config.toml
num_attention_heads = 2
num_key_value_heads = 1
norm_place = "pre"
norm_eps = 1e-05
rope_theta = 1000000.0
attn_scale = 0.125
bias = "none"
init = "normal"
init_std_o = 0.00922
init_std_up = 0.047
init_std_down = 0.00922
beta1 = 0.95
final_lr_fraction = 0.0
batch_tokens = 65536
Each number is 500 + 40 x the weight over the matrix's rms, rounded and kept within 0 to 999. Layers, rows and columns count from 0. Numbers have three digits each.

# layer 6 MLP up, 320x128, rms 0.274, rows 212-283, columns 64-127
512505538456484545508569497526461584539541493523513554491511494503547548453503454516480474459472470488443498550465506531449391462522519524504523451509485490506552560442478514514474521493442547
493501487519567512504459493508500479506436424543485486505522433496499480462469455474458431552512490496603458458504535516476500530497483497402488477529531471492471538471582598459504591466446569
552511510558553524484448486475462467503542517536476461410387506545535556506494554441495613508540469530465490472585511458485482467428438552461509529509504502476527491468494474442426454469486528
496464508523480526506505476489521483540503444512468431527464482503502504522529521462493468447566560498443461476496507528517480541470467541511507538524505501497455444439545461534518480505509538
560565504412495479481483471511482487413514430468490501517512500498496580524424546558537493509559506510562469547516472523475453526515493404510502588508450495452493478525502500484442478528513548
458502524408555432484468503520516444452481412483526478513476521527484484463426506512603493446551542506460481505493563450483514430534538485479465494468496481402511478444500582555550460483467473
472518453497489466452565502473520489552464454503484520544498494528496466455526438494521490543528509484455493503450505502454501435445523581504533533532588425545508455543490486491547486471524456
512452476535460480508467438508497505533456483508490555455457500524536498439461571473428555571465509478459488428524510509525467535573469549449489452487437451492533493508560460513507467524457481
508492534453485483550570474412498502515540586496540511491376525482406474562485484488522545497497492460498550470399448480441447499581496459539470518430507490453590539531459550620563469499430516
497515496486489569521534528559453481536534476523467506510538511521503445505485449491531460496464526469440522524543529533456549544539508553480503513470469397484534491570478559488576516521450492
531553477508467485521508548469533562502512495513518519537473524481501434454443555508460511506517497514580549529453465540530528516490471502528513557469512525574540535464510512475478480490538474
599532468566512500493479542491519543457423484481547431456493538458482520577560523508463581490563432451435522476467517589445453539554490584491467535505488519455462538414534458481507503541511519
535430469469523501520483471461425484548478441547557467508492448534478388461535515490472509520505526503507499460562464504534469497471524559540511432552411476538483530478465491474528532541503463
522442411545445461438454478483521510494536518472526497455470467497482512449434478501570512513432553540430413436497459516552429491461533520540426584490490562514449535513472491449421508489447483
474473541537536511497462509490521558514538505521490546471498453510510503464554517492459492516476486489520451461514496496539465541457543511452453490494549510523499562471454539498518516513484480
550494410498535566507604501523563551542554523468469540492510438508486494463534475550552562473386532472482512525503531465488469480442550521494590457467442515539488475545501492456511435537538517
480520486453502511454525539555562475545520494504523469575419564508462511481493498503518487482545502504549500485460472480505522495515581506451460549496519523503463546476513499517539412467529524
568498484543517507463539452471485480483459546526475449517472521527516514538465447480518466509490441498548604531475548555537494447445476523533544431492540601523471508514470446489452470549543372
493464508535547519544554460480493510477508463459532463493378511429515502498520531474529501512553551490550541551516451443514517531570559560430488525452491533527544538412516595488507540502553593
470516551432483537441534493504568497540459505421491502494486554500482496546461517472448551462490522459500481554476494503493528447460488585432454454544518460527444485561457486529517500467466602
559475506495502516502464504448561579508490502512512444490441538478483512547443489450548461533521531575518500441512509546536486579539478476525455546445434495488501569441505467483434488482496435
541539503553523469432501520492551550537561479475517487446503494478490509551520554532480590539491441462413472465533539507475493510498464463504468488458474476563490454486521568537499514468514518
498448495478526484487486512495429476527496427523418506466533517559476518589617493508465498507489541477474544508463550527509484496523519498478504540529502486514505499535537494530463524436417507
497498596543486529504443524469593551483464517433428522400529528507488442562480523491506459532528530502490605520486494543465530511454484477494471416513531516423504487508533489513527481514508472
460488546530552484470449542470434487544504502536558549519567526437502569525500534506528437471485461475565505564584434457448442453494548530489513438500531487490506583458530475565473525548477498
530455535420479574518577550468497467518523472560435531492474556566541593506488503493526401527481478485589528479579533395452583473535402532511460449590561476516472506529479472412475496583419499
529497536406417457449497485450491513482529471509497445428477549473550484470451531591514587506507509470515538537501462550519497525526475517491542467498437512452486548502484469541541510441494456
479485515417473417479512552470566458458489557397485481466516531480482538577520549511509447474541547495532543511427483515485431558523507499476537470443475426499470547502489555530538520589510502
545518495493521475523488571535541487506518502523478531518557500463431502496515450518481550498445487543443440550515486538469544518441552547479509476517492450424499465469427527523422436455491527
481494517455491492521477482516510521557474476541500461537566452449521457446513538537432488447578505500515501492486480464544449564489463508516534479486517513504546498451501579521555507490530539
461430491533460484473404513558454523498485514462551517514483448534461533485441472501489528511475436545527543477503506562497457525534523578482480449543515530450472530472491454472497491550551480
497561515544526471479471526500506513492530451505477522506622519434477474534541470506542609526508368442472405449509516464537485417493533447485388515437517398444518489532511490533533495592497433
454542559488535539501468518458532557501477441542527470403503471455521547521471549517401481479546458505520483495517539487428521543553523546485400482578502401445473500531505513502490516524541484
423479450535442469616484535443577516529445501366567429526540505499470481482496538538522522492538452472457579542467522496417490514449508545476507480514463573490524464531489501492530520543639545
503505491483519493510483482414439506466499500515530499509459465554457442467569528513442507507486458525455537479462528466471517562441563518557549491512420496491499477476469573528467489491448489
460462518543495506445447442482526506493496546562406506544468545490572489500528497514477516464545514499507477458492512471497480413586505534562464509484559475521517472521478501460565507535504538
458532517440485539594549477470533612577476461504456542580494526440559491485537556510519519530449515510533514506560514510501547511527511444455454533573517482460493516472426462491501487522569515
495469512453562474501489484520549499518496423462490612455552528417480473580533523535613515523441501502486518476508466504473511475532558562455500477503440475460422512564418490521566485591517466
463510531551449507543446462514531475498400536519523566447478471572476549553484608514534458467520470509412543436456532488470558468526489606459527461579487504587515507496505466496492476492526527
500534489480507499494502497544490476573532463507450516526563542447534465469429501479477492420527500453491424580416531497483440526552533494459509506579457567511566474521546460471456520511419496
475477527507515490488494484482497508424480485475454506549548509553453491531491471424492468468446477501523508474468581487498505495531527479558484457468495539472499516556502535581508520514569614
499514522416520507482500446510466570539468508490615481535476546518497497516441553514473526523496484501480518514563417461561450481461515600497489514531421549467457405520477525514513467496525488
530509565524413461441407555448543554500492518537464481485487585425449525445435475445426496477570492520547530431480487438506527498496496467604529504523476487502499534497516518485506558492481532
482519498558573504487441527522446458505492469534449504389524434480555451476513515574496492483517458492399426551509505563507537521445564477481475508506466519547416495501464485467444497420527474
504517504481521512544526428461506490459566506415462475496454536535508472473476521486519504507510543504523478491459464458480508442495429428470509539528546525507490530537523501517572458510492484
475504539452552564462491476479565559529492550562482452550522544526453518576530550451604436462476567477436544527480468541519508578442464545483511431461539570462466419517558488574532483415478529
516518507506481511398473534595425524477531482427505547505489571461539485481537498492507488510555531502519476524512531504506454431480452496453511522467456512483488491558439451526531479525587475
541452476558481497560538598475502454503483456495483503493516517468560471505547548455502524446516431516562561440489562569531460476449534522425486546499474415508396547502481544512555550526538446
483550511575564490463524452494478492480545487473536518496545474508501545477500508434472473472483489530509487463516536423513512499501442562435549530487491566450497499455519423526476453468463499
456504526533452503506521500523482511534466512523498486533518418497572464504498454545484535491560573530469510448509542482468483445448518523534496545500612424454548533548473529476533578550545440
514519451409451523495534463545495522501494499455551538494551496464567514443451466536460517442464476448538463368512590464468504581458504510442510543530488443555498568453582555555560511476467551
505566486574555516474502495471489461476428398543591508498492476442553530563585467507491571527479512476477535483543514486489526501518500534528487511560523547551531514483505476451466452483543530
527555548530511550464515489481514485500507490534496433476467537482536506505532472549559496486493511504477475505476537509463543467468506473506479493555489453482466472562493456453522440477441539
496482506541519525505548492478569443590509531487570535488448545450524514519472483472464437394520527536494464538568492517538479496483532445500477392440520511471492504496490518526530535480542570
440523510448462510517525472480480501414509503527460471483497528465584497523506471439448543500449498511432532527484504487623517535448487515439462516451456536586479468440524479514570483458476497
551493573460453419529437555496539572440524478518539508537549601497524537502544494542511499535515508508537528479491533436462476478571483476546530526556484498580444454529580476414629495488509541
487460510486506551491526505549496490546483473448539525495566493569492481476518562467515476426480519531505478485529487516596495502499512491433464562437483538581425408445505553499535507450503505
488540504482459441471469496536528497507477545557458416503556498476408519550481532447536492541539439484529482466503474484519522508510458448460535455468502466502439483489469481486500501538548474
527439563442462542578425402553514555556398527407454551525490525463422422542497476525470483557496526499499443440534523498563442521587562495455497519487535504568439462481459549490459500469538516
458534418498577499524455530506458512509490481455441440542490436565466584479539466550511492528498504566517477461470490509526519424466453488516532521495487491529434534482483496481450544454528563
499527516512435505533493516515545541484516478527497522451531479502468557562539491487431488548458584511502392559553549528523637512491440498551454496429504548427455453539537476501510492525453498
551479540477517451503612550478496462479506464523576556552564508510495425562543540562497517522514510489527471553520524542552567562506526486448501421474485526489474529570538476501446516455543496
507537551506430478449555571491462453589451440485535569504479467510474496534556572518488572443428546515540551550477542479501481418454568548552498479440491520529517567501475475494542478480440446
487541499510520494520493470543517523474511418518504443451545497564464382448598542448540469529469521516511448530482526394506438483573440521459443508430477521394489485537508496584481559452428501
474536482543461488503499470486477460507518506519495471505491525521483488460500515498559529562501619445505482547451532524526539563424471557545529524535457463490499497494464427462475507514503497
469580496481427571532563534547536429530496524496479437434546566512542489547492470551487505490530532427541556546576402533507531441525572462470497491464531492498488498511544466485490531479502552
490528465531473475508525474521551534488481513553524447528498556479489434456514411499497493471550503483501557551499491478573463510610499545483538434465466514470578451491516499589448515440436510
514499564529476480518504592449486530496503492415545471537456469487571476575440511519482562464508550504525471523504570424531511488511483477510504538521461512450487530453585513496462507479477475
583543442565447446498455491531495508513535473487433505528445494492477465412521435492417516487471448542463536503397457483531379498549521427452476471533499461537583474461538523463475456504488523
483521423475513524435542499484450450442537493466441554525551487562478533433536559498568493497507480522543534525513546512446495511493479480497407458513478482532518508502426466547557440495497559
549492511462563545506510510446505489538512465578530535531440494497450493475515527435546431499562552425467482440481479451558497480445515482436543570557506483574457399559585484562514489447578430
524455410509455503560489492551509449475501523486453436498440505531484528503468508566519509475529518583474415478560465541501466487497470504468524532522491469512612532506423543547522454426515476
# layer 6 MLP down (transposed), 320x128, rms 0.27, rows 212-282, columns 64-127
484492460491498557536468563609499460488496494508479487491552550539497532447531453551536526497534573533490465484542461469559569554580482470494458571495479554542423512466533511477478464582523546
497440597451419443489504487518531522567495492492479541526538597469474475516534462553560472501467537566502573608540477493560452477493464574481507517519464539522544483492493465540492489443454516
565519555461455495515516527426506482540495501461486545433470493470562539506491481475535520508550509455518544508529519514526547550483503531499532553534519545425508536522492485464473435473578526
560514494504553516548531514536546506456570405552489462524559473540503429504516474462492586479555477525452433463528554460437527435459476462515486529503465528422530440520460551557504484529472500
478523528502476458525447526537471474458526486566493517444461469478510436496531497490426485497509492540525560496478531485573493500546479533454519486499512482454434494572509501509516512516446457
494447539496516575550443449521558458517476452486549515477423526458537471519499420487536561506548472521458550534493492505531519542452606426423398447496449436584585537491550474459469460494563428
518490479513471582463530452573536475467471441482536577553544535464538450494465456571554485556499591524515532490609508518541502486477532476533586513464451511504565534511473501475502532512499513
419537475552529500477475471536545535462483492475449530493497535510536547507504475551531465500512538456516556451422472511522411496504503462469527520492463537490500513504536504519427483446493474
490525531431505521532457552521539493509561429471473473487509491626512523442509458522515548464517588498414486511510480511476474463501501537458447455465458446465474580440478529507512550528521476
532423477491542421465538522540477535517520475511552503521471483459570494447515545447501531474529498540471463460514512545442563491525510504523519542399564543463425430564472487455532446514518511
479482596484556536512494496501459470492544480417521550448537500530479530553457572508377513425490478555541535511478456501514528565495575479450444475518542500444449478472559519422463518572494473
501384589434479419490477458440504530517502531519534415573445501509542530534441470487528436448436492565447483517576469486534538527490421511459490495512433528485528502442464397508463559474457452
409464531502536460484489508469490498492559486509413535490495523534476482450499543542497608467478515514528479465583502529434499533528475469550528467495473537506480508534546502457468512495452450
483481503559447550504467456583469506476503532519582550496477442451517422456492450484534498482507466540502477529532468491516489423485486463489532531433519542432576420508590397561522531517498540
530566469539537509451536533472530451453509595496519464556573536528550526495446505521570454519541561478490507535504469459495538504536518545490478475479568487522532512512570519452513493583566516
468424502433385516524565524530553475536452520429479578551542480536503502504589497531554502522462548552479484477467423481571443465546431479425512415461518541481459442523459518487571458504458503
536492506510549478387513597527532458516499465547472499472499500407492518447576519521465460534564477526517488552566466508475497533483456512475484494482561522492440464525517466574527544546532556
484519484507518527516437567560477453488464468481482485517538472541555387536524565428517524450506488521532482482586478457545532478552519554477505473517457536532484501503538446507534539469503524
598485473432555504516461501518531469503429590548463465504510452584481521487485528580529548499583431533550479439479466473522488493500496508519557458494415492517532517560502523502462449525530481
434535478531469518504466569422535501492523513414519515493460473495476469517523488466513479449530457452520538488483531457612499512497512447485484564444471514574540542521487477429613501451476481
514513388533441475409494497561417460485512526487523468510488509513510507493481440516513506449457469517472502557497557488482522510512516567471402558531433590531566563519488535525508466468531525
472471394493432519511523492496532499543489485464497470489525505451496548513488438553495485439537522492549466486441521559520557506493505549495441464526452552541455501524475431503568463579419487
476531514478543476475503522527438447567577578513497530514513500490484488590495627471528536462532474599530501488509457486517500485496506515605491498453464527510467506541489506501480492500600493
434527541457506477478429532491547444500490451467512489558575475540459497525533544491540480464564510488519536495460549492500525494478463429468490463493504508471457522473481497464463409470532486
470435550481509436556538481535435502493382444529510472541479526423522494421475442490486473449465418503514469506469512565449558492428485533505455500469502530486518503501516527475458504499513536
492453561480576434489535494513531488546486463493496475429476531503547514501493531524516474519513511592517437424479492516514521505458443526567539527500561483434498441494487445489437441480464445
592558489503520448511495517470511576461540470584527535517562572436508464481388510488632517545443525528510553551471446516534549478554549477496478515500496519510499540478475433584534485527499468
537485539517477520499484531546447431497458460518512457463555457498533483439483508464520501503554529540502473531482493523490488505508504406460526533532503493485559504491523547562588471472481571
463505486560486482450490458554528558517534445531522492549565561433536471457516485449592457535505544461528488529533394511582469545522543492467510541537572441455455445523490493506513513510452539
479498449511537479508579506415451600470517484451509594507519490358521509546565424443541514462522464534493428515471484544464495466530492542531499554521553530534534530466467552483507493499502485
551528544564536511510535530521559540475449504561531594468485531486532455512428553521516546440525478484481540466476533476523525504491506495481450516458506516511544525418481497452489521513487519
493457513569520482550437512437477498521502565489517422503525554493502520448564472474507514510450487488533470474524516456459504487456540480515516443467538442361437527495514530494498500501482497
503483526552602520484516523530499473484553441445474529491517437489414520527477524536498537500519496567461540433457467478534492541499594538514495520504453413459464519497475525459506496487516465
530585494448518481469633501472567481592463505516537522434466523468495463508566537437494469451500481536587549475550495442439458505429494508554476495535571475518488496603548465549527447521443454
433464514484468477475511545397507453539531556495510439492474433527478484495481454456415530460567511475429534493548518496508489544576589513449487472530406529517439482414524561443492498520484488
518507508477491476468541474478552468557536471527560508439545491447537533516543524577520502576553482552489469471514496522413540582532498552468540499500465520474505472500452490501524494504520455
471503520524434487528456444492547568465452514509484486505464506541557462564439569562522554480486564514454473499583465415507551459540562529568508474497517532466514467558490421410455477487515562
512484541467544412481580494457474476503515446517528507460522468526576502550476502497522441525460428551515496457523493525544495546447442518563471453624470413497461500521494476530481542456507529
470486476489448510564538443519528509486467501452486496455414446490558542480552534555559408496487511561484488490497517509451484567486489477431496507505500479510501479464591452594536441534465541
531474459595578538487543520471471483566530495570436488480561584421606439513417506462538538513505516575548507508505547466546479507466477477543466478539477528570466482463548515540440534483440559
547484411516497500521363492454493504430517523524518466547502428461487561420464506519537462473523545566512525536554483488494519499527549504530532525498482508475497503454476480572485549578570457
497468542481547433489461454494471542488426529526529499546475470464502539494438488511506496506515485501444536490502490455460532492540557490498428553495463466462467511464511499478563458550583498
462435495495558514522518537481452502508451499508473529486531513527537496470468535508532492479489523514461538539512542499419465472494448454537467431440573489508417475503488576557446448544565482
487443543477494536481557539512482401473524497503517566461425514552460554527505547568566548465513477482497494532538493502516481487469570515492473537458530490502518410477488513552441574496545470
525549454555481525509419420445452458477520461536442496446452485518506494437583500424457528469490499492512487437495514480451434474501482432457581528485546495482545517450515462460504537498494491
480459542481494446550544500507580416498496525484481424536486476447593518483461565495579498434537530464527484541510511514511479471507445469512502510410532455487488487503510419492491470471523469
519486485532476404508380535498519505488530429527519470520535471444427517449545479511465500529481533479480511521548460488491516524440502535482540491492439433496449595512554540477565495489531473
524540504499555534435517512465392560426546465462507480460471480555521464487470500541510548550503511503499503534506505471493487518527556497524484517436492502517514525493510427553559477497438440
469552531477506446521480464424483508549506549528437455500439482525488453500502450553434493491478558501534532499524522530553523537529511484447497469507599487475529486446501519510554443450535507
530547515483506527567489508490481429500528498528569496400488554464566542569468462481547510468514518518510613492497489526515480491509484481504457486509617527436478564562489472523581405476538404
496443522454465489521467477586480519519543527501480471490557429421560465538480523456506502487540514555494477470516527500485499485411481540447489497509511542511497451457406470517483508480504507
471476522450434389564463551493489477484561521521496550515471475601487490532424495496561499499485523484487465469483520432545457489546502491465496456471524521528445574443471448512551464557481523
447514470451541510539479549430468475488547527532501488554476510544519540454450495521462516499487430509531524451509503479467478515524580517501437580483551425530465539507523560556537539526492518
431524505500466565534514469435606561535491443537489477510433515454557499523494521534439499479505457512440528478451516490569512482524576534444475447475484561533503535491428570490499543533483497
478495521410400537540515495514605550531456493477494563491421446516519490508540485489470512450479528492467487495461482551493564537538502528510526467504515447504426529522492452505448540464479525
495560486515491445414470473528519493567527494461481553468540549507477575496528445396504494495503462523495470539483430467522552508496543421502535525514545542470555530552631504458518561512516546
500549462432510464486481465496434491485459563502474479514458465490489538485557500532413407403550568481490442547480514480443568502456489553516494498482463458521504495481549540533564493475482423
498507485520506436442444537570447520436472504538514489522557513527523526519542539486572546501463462532509387458506497428470492503451490465503475472441483493533562455534458499521582487470525538
563337525468516533489489477522576453578480479519430549537501446428538591494500493499468482482525547495477497496535496533469537475554499568557468514475478531450442419561435458494455486454489552
521509529448514501519503504520526489520517446482504537448539496468518409561534517515480506522468535504480573447457484493521450482486447519435483471471492499421509510519511493534491558521531491
486448492466448504547511469522526535488536528406466570594468471459443495458534442574503536476524486493506521524547504650509519418541455474528526528520476485513523438460456535465449521485505512
495484482486551520542506462520455480511473507535465496545508482477450534472498530477463478487551513513528458477544523544461476502486467520463459538476495464576539554523498471462526474539496546
471443476479473533488501544505437473529422478529499503522493577450469553469516440433477408467567413586536488501470477465476538525497502546447536540492501481542541441565503493488530524514537509
568456505415544576523495547520540449440511529492461484473452522490486549459463497572548520473507570471491470557539483467504495500534488529505504424504561518515503496483471546567479490467462411
499471494482485487489476515528444543406470509528508569474535491467508511515589488427384466502471529467517505489536465534493417460520516508457536504503545540434487518501451517526567411561468434
580482547479521451492502521478533437403526544510537461498495475520510525502464488515461506559464551492509510507549415487581516477446424441467544532521485487536525427464478570536496474455520506
504450539534492544491524555466513507434554502485542563506512530498533433478490481545499553506500481527498472528454509520533452484520566469488458445526486525494508456470551515523499517485498456
519541468422540497537523461537504476518519479607460454536565475508482496466487495483520547524496476600447457433521503483472461566495515555444522477478448492488438459511473481550486573461509528
495488459457505455541558512513480543550515459516456440549496566477463487531498473557451500510431551520547496499474451495461494501499528450460588474506487483506483436526552475508525438488463500
478445478493528552512499473521505523471465461500454548552484492527477514456542499438506472456505588499541465475488529576441465426496523485513514465510479486517545467551515491462539540522478543
475492528472511476434529518499501500520449511517457448430478503491482500451452474513545514464516470476586423502492486563498457511536516427424556606520541496504583458484509498490512485521490451
# layer 6 MLP gate, 320x128, rms 0.293, rows 213-283, columns 64-127
544494538532536538514478548481455504454500512448462524512500492490437483566486463478484534544483473531451413510483497527510517442502538475506473485499555459475447455491462530437455570514561560
500502484496542519466517460516475487453558527470504458424482503547529531484424503467466539534509556589533481487553554479493465541495491545553454507527544474417574481479481476512488510462486501
501550480512488536535510514542467515490499513499567482573483546498464495513492457495554501567472450482533472510545462488482491526509495546458513489491568470516548462503413488512394522467511448
523495538447501479616488478518488477504554513543558444484532497468463614519519480510481553524456509485478501493459479527556538516557553441486503544498531393518464493503551550487506517556454546
499477539467496584550494606579596453443507499527548536464486493575474534415503502515491509493444608567577489518477496512473472498446478444512451472503562470525486489515508522452589587509503419
479466484478516564461527542495574497410526553472522522453520503489539471541512468589481493471524548476548518477491512499442542485478465495512510521543487472486449487506496471577446458452520529
543475541456528522551466491501462499476514473507561502469446456484460375535507488535481515476552468500443472510395538478509471467502572518561507527506501495535536558552483584585517488508523446
476553494454502498576421489457531496515565440542518485439469571524480533504486449511519589545512487434456514548505521570521516519527506434473502490515470522517501483390470571517517511447558491
535492466417490518484462500516514506497524440556539473498554489455512468486538516499526468523527507461441439544517544461472495586521518499500510468515549494487432466552484491425518518448482543
482517472534513605552533505512564471475515564535523505439537473441524416464554544465518528485550485502536503508454411530503535560490524461515504415499527514484495506494500536469498475479533486
498605547490548482518486586533458538524546578435473450380443552431480516441392541493475573502523446499522479584569519520536533548456515505473474502526549476496485421527486522505465486498554488
486448552568533502562502445499442469485545466494584516593520486518475525453503535449488490524472472503479458499532468534500505524452482469451476479530469537475500550500502515493568533467430458
436523539514501500490526521463508521484471494511489466471544482464579531494514534521541474494456432576470572573509405556510490579501498491522596477538533510501530530516504471557525492520507555
461439522572402519436492491526530496458539536535516523439504500508562540495500520514513502525471524550540478472472510460548504561448547439436460419529487524500532488520502544486517462512476441
498522539590514478451481447514506524432465496579553558525524521451519460557533476520500557479544558530545531474492558507435446473555502385582413539521534457513468504472458508538510504460525500
462513543560453508520483467490495499558447452500504513519477551474410525445469541473528410532509527539492489431476503501440502516505468516471511547538485545507456537543496482459472534509512490
520473505522497546508470560486514467462532601458474589484538501528507462457466509484544571440475431487529553500582509499561486504432472505451467462549498500522477484523502498501520492470526532
472534441539497576543482511482501589519533437484489524457510454489551484447579529535484488527506515485503455442500504526573431517446537460455491521522573451500458482496463451546543488508541539
476542546480469533479496533470555430551473439481498427459496584503437530516497531536621532469431441578451470506459471496476517496503500541535524481539499485487551417531428568540472506608477509
509505433476489509503516516480524510507540491504486529527462531565532485498532466601542510527465516499516498460508464620613539471519501508540537495526537480528409524478506629464459512540478535
484500448447494460557554521517517483468518524510447455440547462508453530531475471556525485437505463501523491511479478572521533540516453524508524432505458493493409464502550533622517482467466471
522485406505481538481434528486576477489586503476501496489504476496455522456498498540551415543511470527596508541496443492493532541522579525456550467483485576546479576533485464505499466454437524
506504479506449538519466432516545515455471506472532482462513533458496487529487556503472407491430555523514545594594419511542488547524532560507503496520561566455449539514473443535492493529537468
550492551484571421553481513495524521526448463490521403543451466531506514541451551493453569487514530542532443499531500580452534452548459486532550461519482465501540539558461512391505472516582492
434469546485504491377484515563458407535546567585541377490474564537515434502490521511502501406478422525478472457457530508492526512507489455494465468500508470541526489417449572553538496473506464
484469554485495500591490495545482574483476461481500509523483457511536562515559484447495503518443497528533412500477540524470447506445432443593460553502584461436545444451450543491468409510548505
527470459524497521568474498480490546484495537540529487503474403503518425502520508581489502514504521567466428505519501465517534515500505511543529478565526533501467534485443577558422485504538443
481505467550498448489537520523469460537427550445529488512525474549546533496506538497522517551550544504511569503484539550543497466566464513527528529473445501528512501488489414495519558528522443
484555471511477595485458538446462602499506513496481570515522548532506504474460523427469491480512459533490475453528534643479473466536510436526510552441454469532496553555456476477472534515457495
511526432472546505527532490522468460467523489535503478460440528474537528509556468479524510489565558446478462509517506519510429495510538519526509494569534434474472549557594538460463450485469462
563492447508503445521513532477537529516460475554516489422472478528548542500503553563603570454474518548339527469396419484544455592537443528478485479449515482533586532437553524487507454406592539
490440485525423500548442534478486546493477470505508456485554453497459423483488534462544465494525495473437537511457485478577479573493426437575590506485558542536546473463531517508527528552414509
500512480489483491515519598507510463521493501457539509461519473506559446480443431475489499471522580455554496456458422470404383450513509540604437508477520518511556480528567541529542412490441523
515508534475451491503512514440481521534481467539474510480460569515523510462552476488524521542520469538470467467545481505489511486456540491422495514487510557453398443430437503570506485388434421
568455509503513472508504552472519477488454468447437474492484467446499489511492550537509422497499548518514498492471462549512504416502496499498562557491489468481482537487492519519540519556419530
461427560478537488511457491558488563517490495449532470511469535466534441524492448423525503525542532577517479529485480542510531487635490501531546446488628568542539497489409537491541454533522537
550494554472492469509546505503462520484501561505549498585536465517475532509494496550514547492565511497407488490461456575589509516586550484492540515516537445476566450493442461492534474509475528
474488455483498510505522401502436487453469528565458479526490510580531508506517508535492455567584462524477583582474469433546501515537527481447517497496496482449482431540491456516492542458479499
529552539471457532501505523477503529459576512462532541528497507584407512522487521496574520518499502495527503510486479513490479485462525449505554439506505487469497524514461470547508526497543444
492497520555451552577491486544523462456484463484515504475442516502439495449507549446548517453437465507429585501533418448542424573482438528492592489465427463499514493513481497566489464523485470
437507449456487530478457441488481516510490478484499499485507436496520433523564470502520536547543477508497457472488453534489507478478493483496461484529495440515510440570469528443521447478561572
481505570488431484487527580472517475494474509517525506566497517493513437508523476528520565463549526426492396455512524561572400527474580511440513470459465510496556498461497441499494494519419605
513515475478476451497548467552464484511525540507542498576454520558517415484520458498514444580558507549551490449491548524491478535497440432475556391588592582516513506477510561510572449541518579
494522494572482471475447422432504500510541569528491422509441570572486459561507511481501445482533531487488501497495503483507565472523499500519462496546468538414527458459475403533509419459441542
530478593492517449452508429494533560484571511500505485586483560586500463619499557496485452443484516469455493493438482569460423545529476473525517460486521516424435483481496458464452460442510541
535520520481493451502502557503506559516473478435552572469471522456591419519495521504489512590479497488504442502528490472564507475543484523536496511582471488443474529494482425495519471466515476
536435423507438543519452512486535516521430494462499532458555481528564518487476520525484545569536455486547553418540533544395491524503486581535504421574518471459518486455522526482480454449611484
457487532558553512505522524492429523517481533475565536542527434431456521492448495432507450463450516516501489525487475467476439510510407526465493536512528558482514536478519476492461458493562483
550426517492546527468566523406465463440530500509562456597445494437529502498523503529504496471516401490495501591477426505447499488476454411487543525536528454528506499417478533550470413492518491
476481573453462570535444441514503461510491463479553508484459529476529521564464470464488522488544466556470498555540461442439525534474495555503492509578543436545457429510566458480592498454499465
445520515439542522486468541520501553494459543528416471520487589490484496541453483476458483506588463523544535554456438537505504522431546495468520495436465523479490450514518507471379513575474484
554591545526487547487485510457594501468465498477502513515481536528505487504450536522524487552503480556498525561528469590505513495524513501494479541528515461475549572451509443500453497552540567
502487506496521516501480499475504448517553515413464531465532413493408554412403463440572431513456545525507419519491489554501550500487495492442468502467460462500499472573488467534463434485472492
486453478493511493494506411484490453486497565516495474461521514497555543560563433473470513475491412583502484474482556537523485462454512549490560445523564492525542582457512528506449495560447530
477523515431443480446498450511470519556599472418485436498563443615500499457497447483495529528527509510510537432447489459488444458493499546474443479585500455518479484552531428560555451523497440
522480444483519535531486471445523464481470527502561483477529506561524456446533558540485506506483517483504490445513488489515568517484514486476469505489475541505513457528509518480450464473465500
571453559491479565494477503450507497535442443501548574520450512501545533461522526527465551470485599456463554511475532538440489471480508569538520426516522471451514456495512513562503444495448454
476429563565501551526433442558504492422511447500552529512476543534486460416480524527468445567541603518463453397581479453553397456569558500568470523456541489506458475446443518468455537490500493
476508477528468490547503513509520472489426513530536520514430517525512466487526471498510497537453448532463506523559564471502503476433511496534494455544509481525530428531524488520514499561546524
494583464505502502509499499521561469512533489457595457469466458481535428398505504470482536566450518495473505465445552446521427514493511502447525514556472476455531540487471426542585492550504463
545461441495472527447430505564535539479450449474451507521462577506550419486456549531544450504493517521480600453492478503486459547489478491525504488461497484496482474566451420531524489560532495
517568519485508503498498428513537504477480554448457487472525489500481491473520563515503527604479537530481589467532533562519523515436496451543481500502527442478448480526438430483567532525514506
525451485431537501492498492507547473495458523487509508509483519518470551511452474558445442418547438502514476525539490571493480449450530478448543512548488520546497530532507437487430430363507516
439488450466547493519533471450493490491495522497516556462551518452520448465530431485449477527515569459460508553491471451457541510529457487496539480534514474499464446444506455524435517528496545
474455522479485520465449481484480473521428621557500556522589479486480490533458515544441504541514473466447456418441554528489503442469458477537569520478515527489492477492466569533576462536462485
504494543403529482533538478504504533502513576444519510487513499512545527505504489530489484474513499504525498515510519507571509482487510537574543525502462516523541517527472504458473445547476468
457487550450529448536511481443510388436482538446560510431499546484442491461554508499525548509437433469495469487482549523503564457428585412503471395492531507590503476561492481521493445442479505
519507538448521501406497527473512515418487492479504574506523502490390506481475533417492566531476526442499515436512432473558415497473422506627538508469518519372599527508501538523556499548462463
411496441469498541479447471504485536461519470524456519522536513547553470585551539502511477449468539511549473497447470507536478493510565462515519541463508487515508532472530512521491460519474493
535487482534488519549462523533451562488476506465450465460502519452580500505439473465552495582496445579437528504501464425574539503474442408469486536479579539506500496485435391376492451506521486
544481422496499497526461472568507427464489525462548600505419485530492384494490467486552490479508487532480477480514438528504511520497446547439466425485500503425564470451544522586538508578546501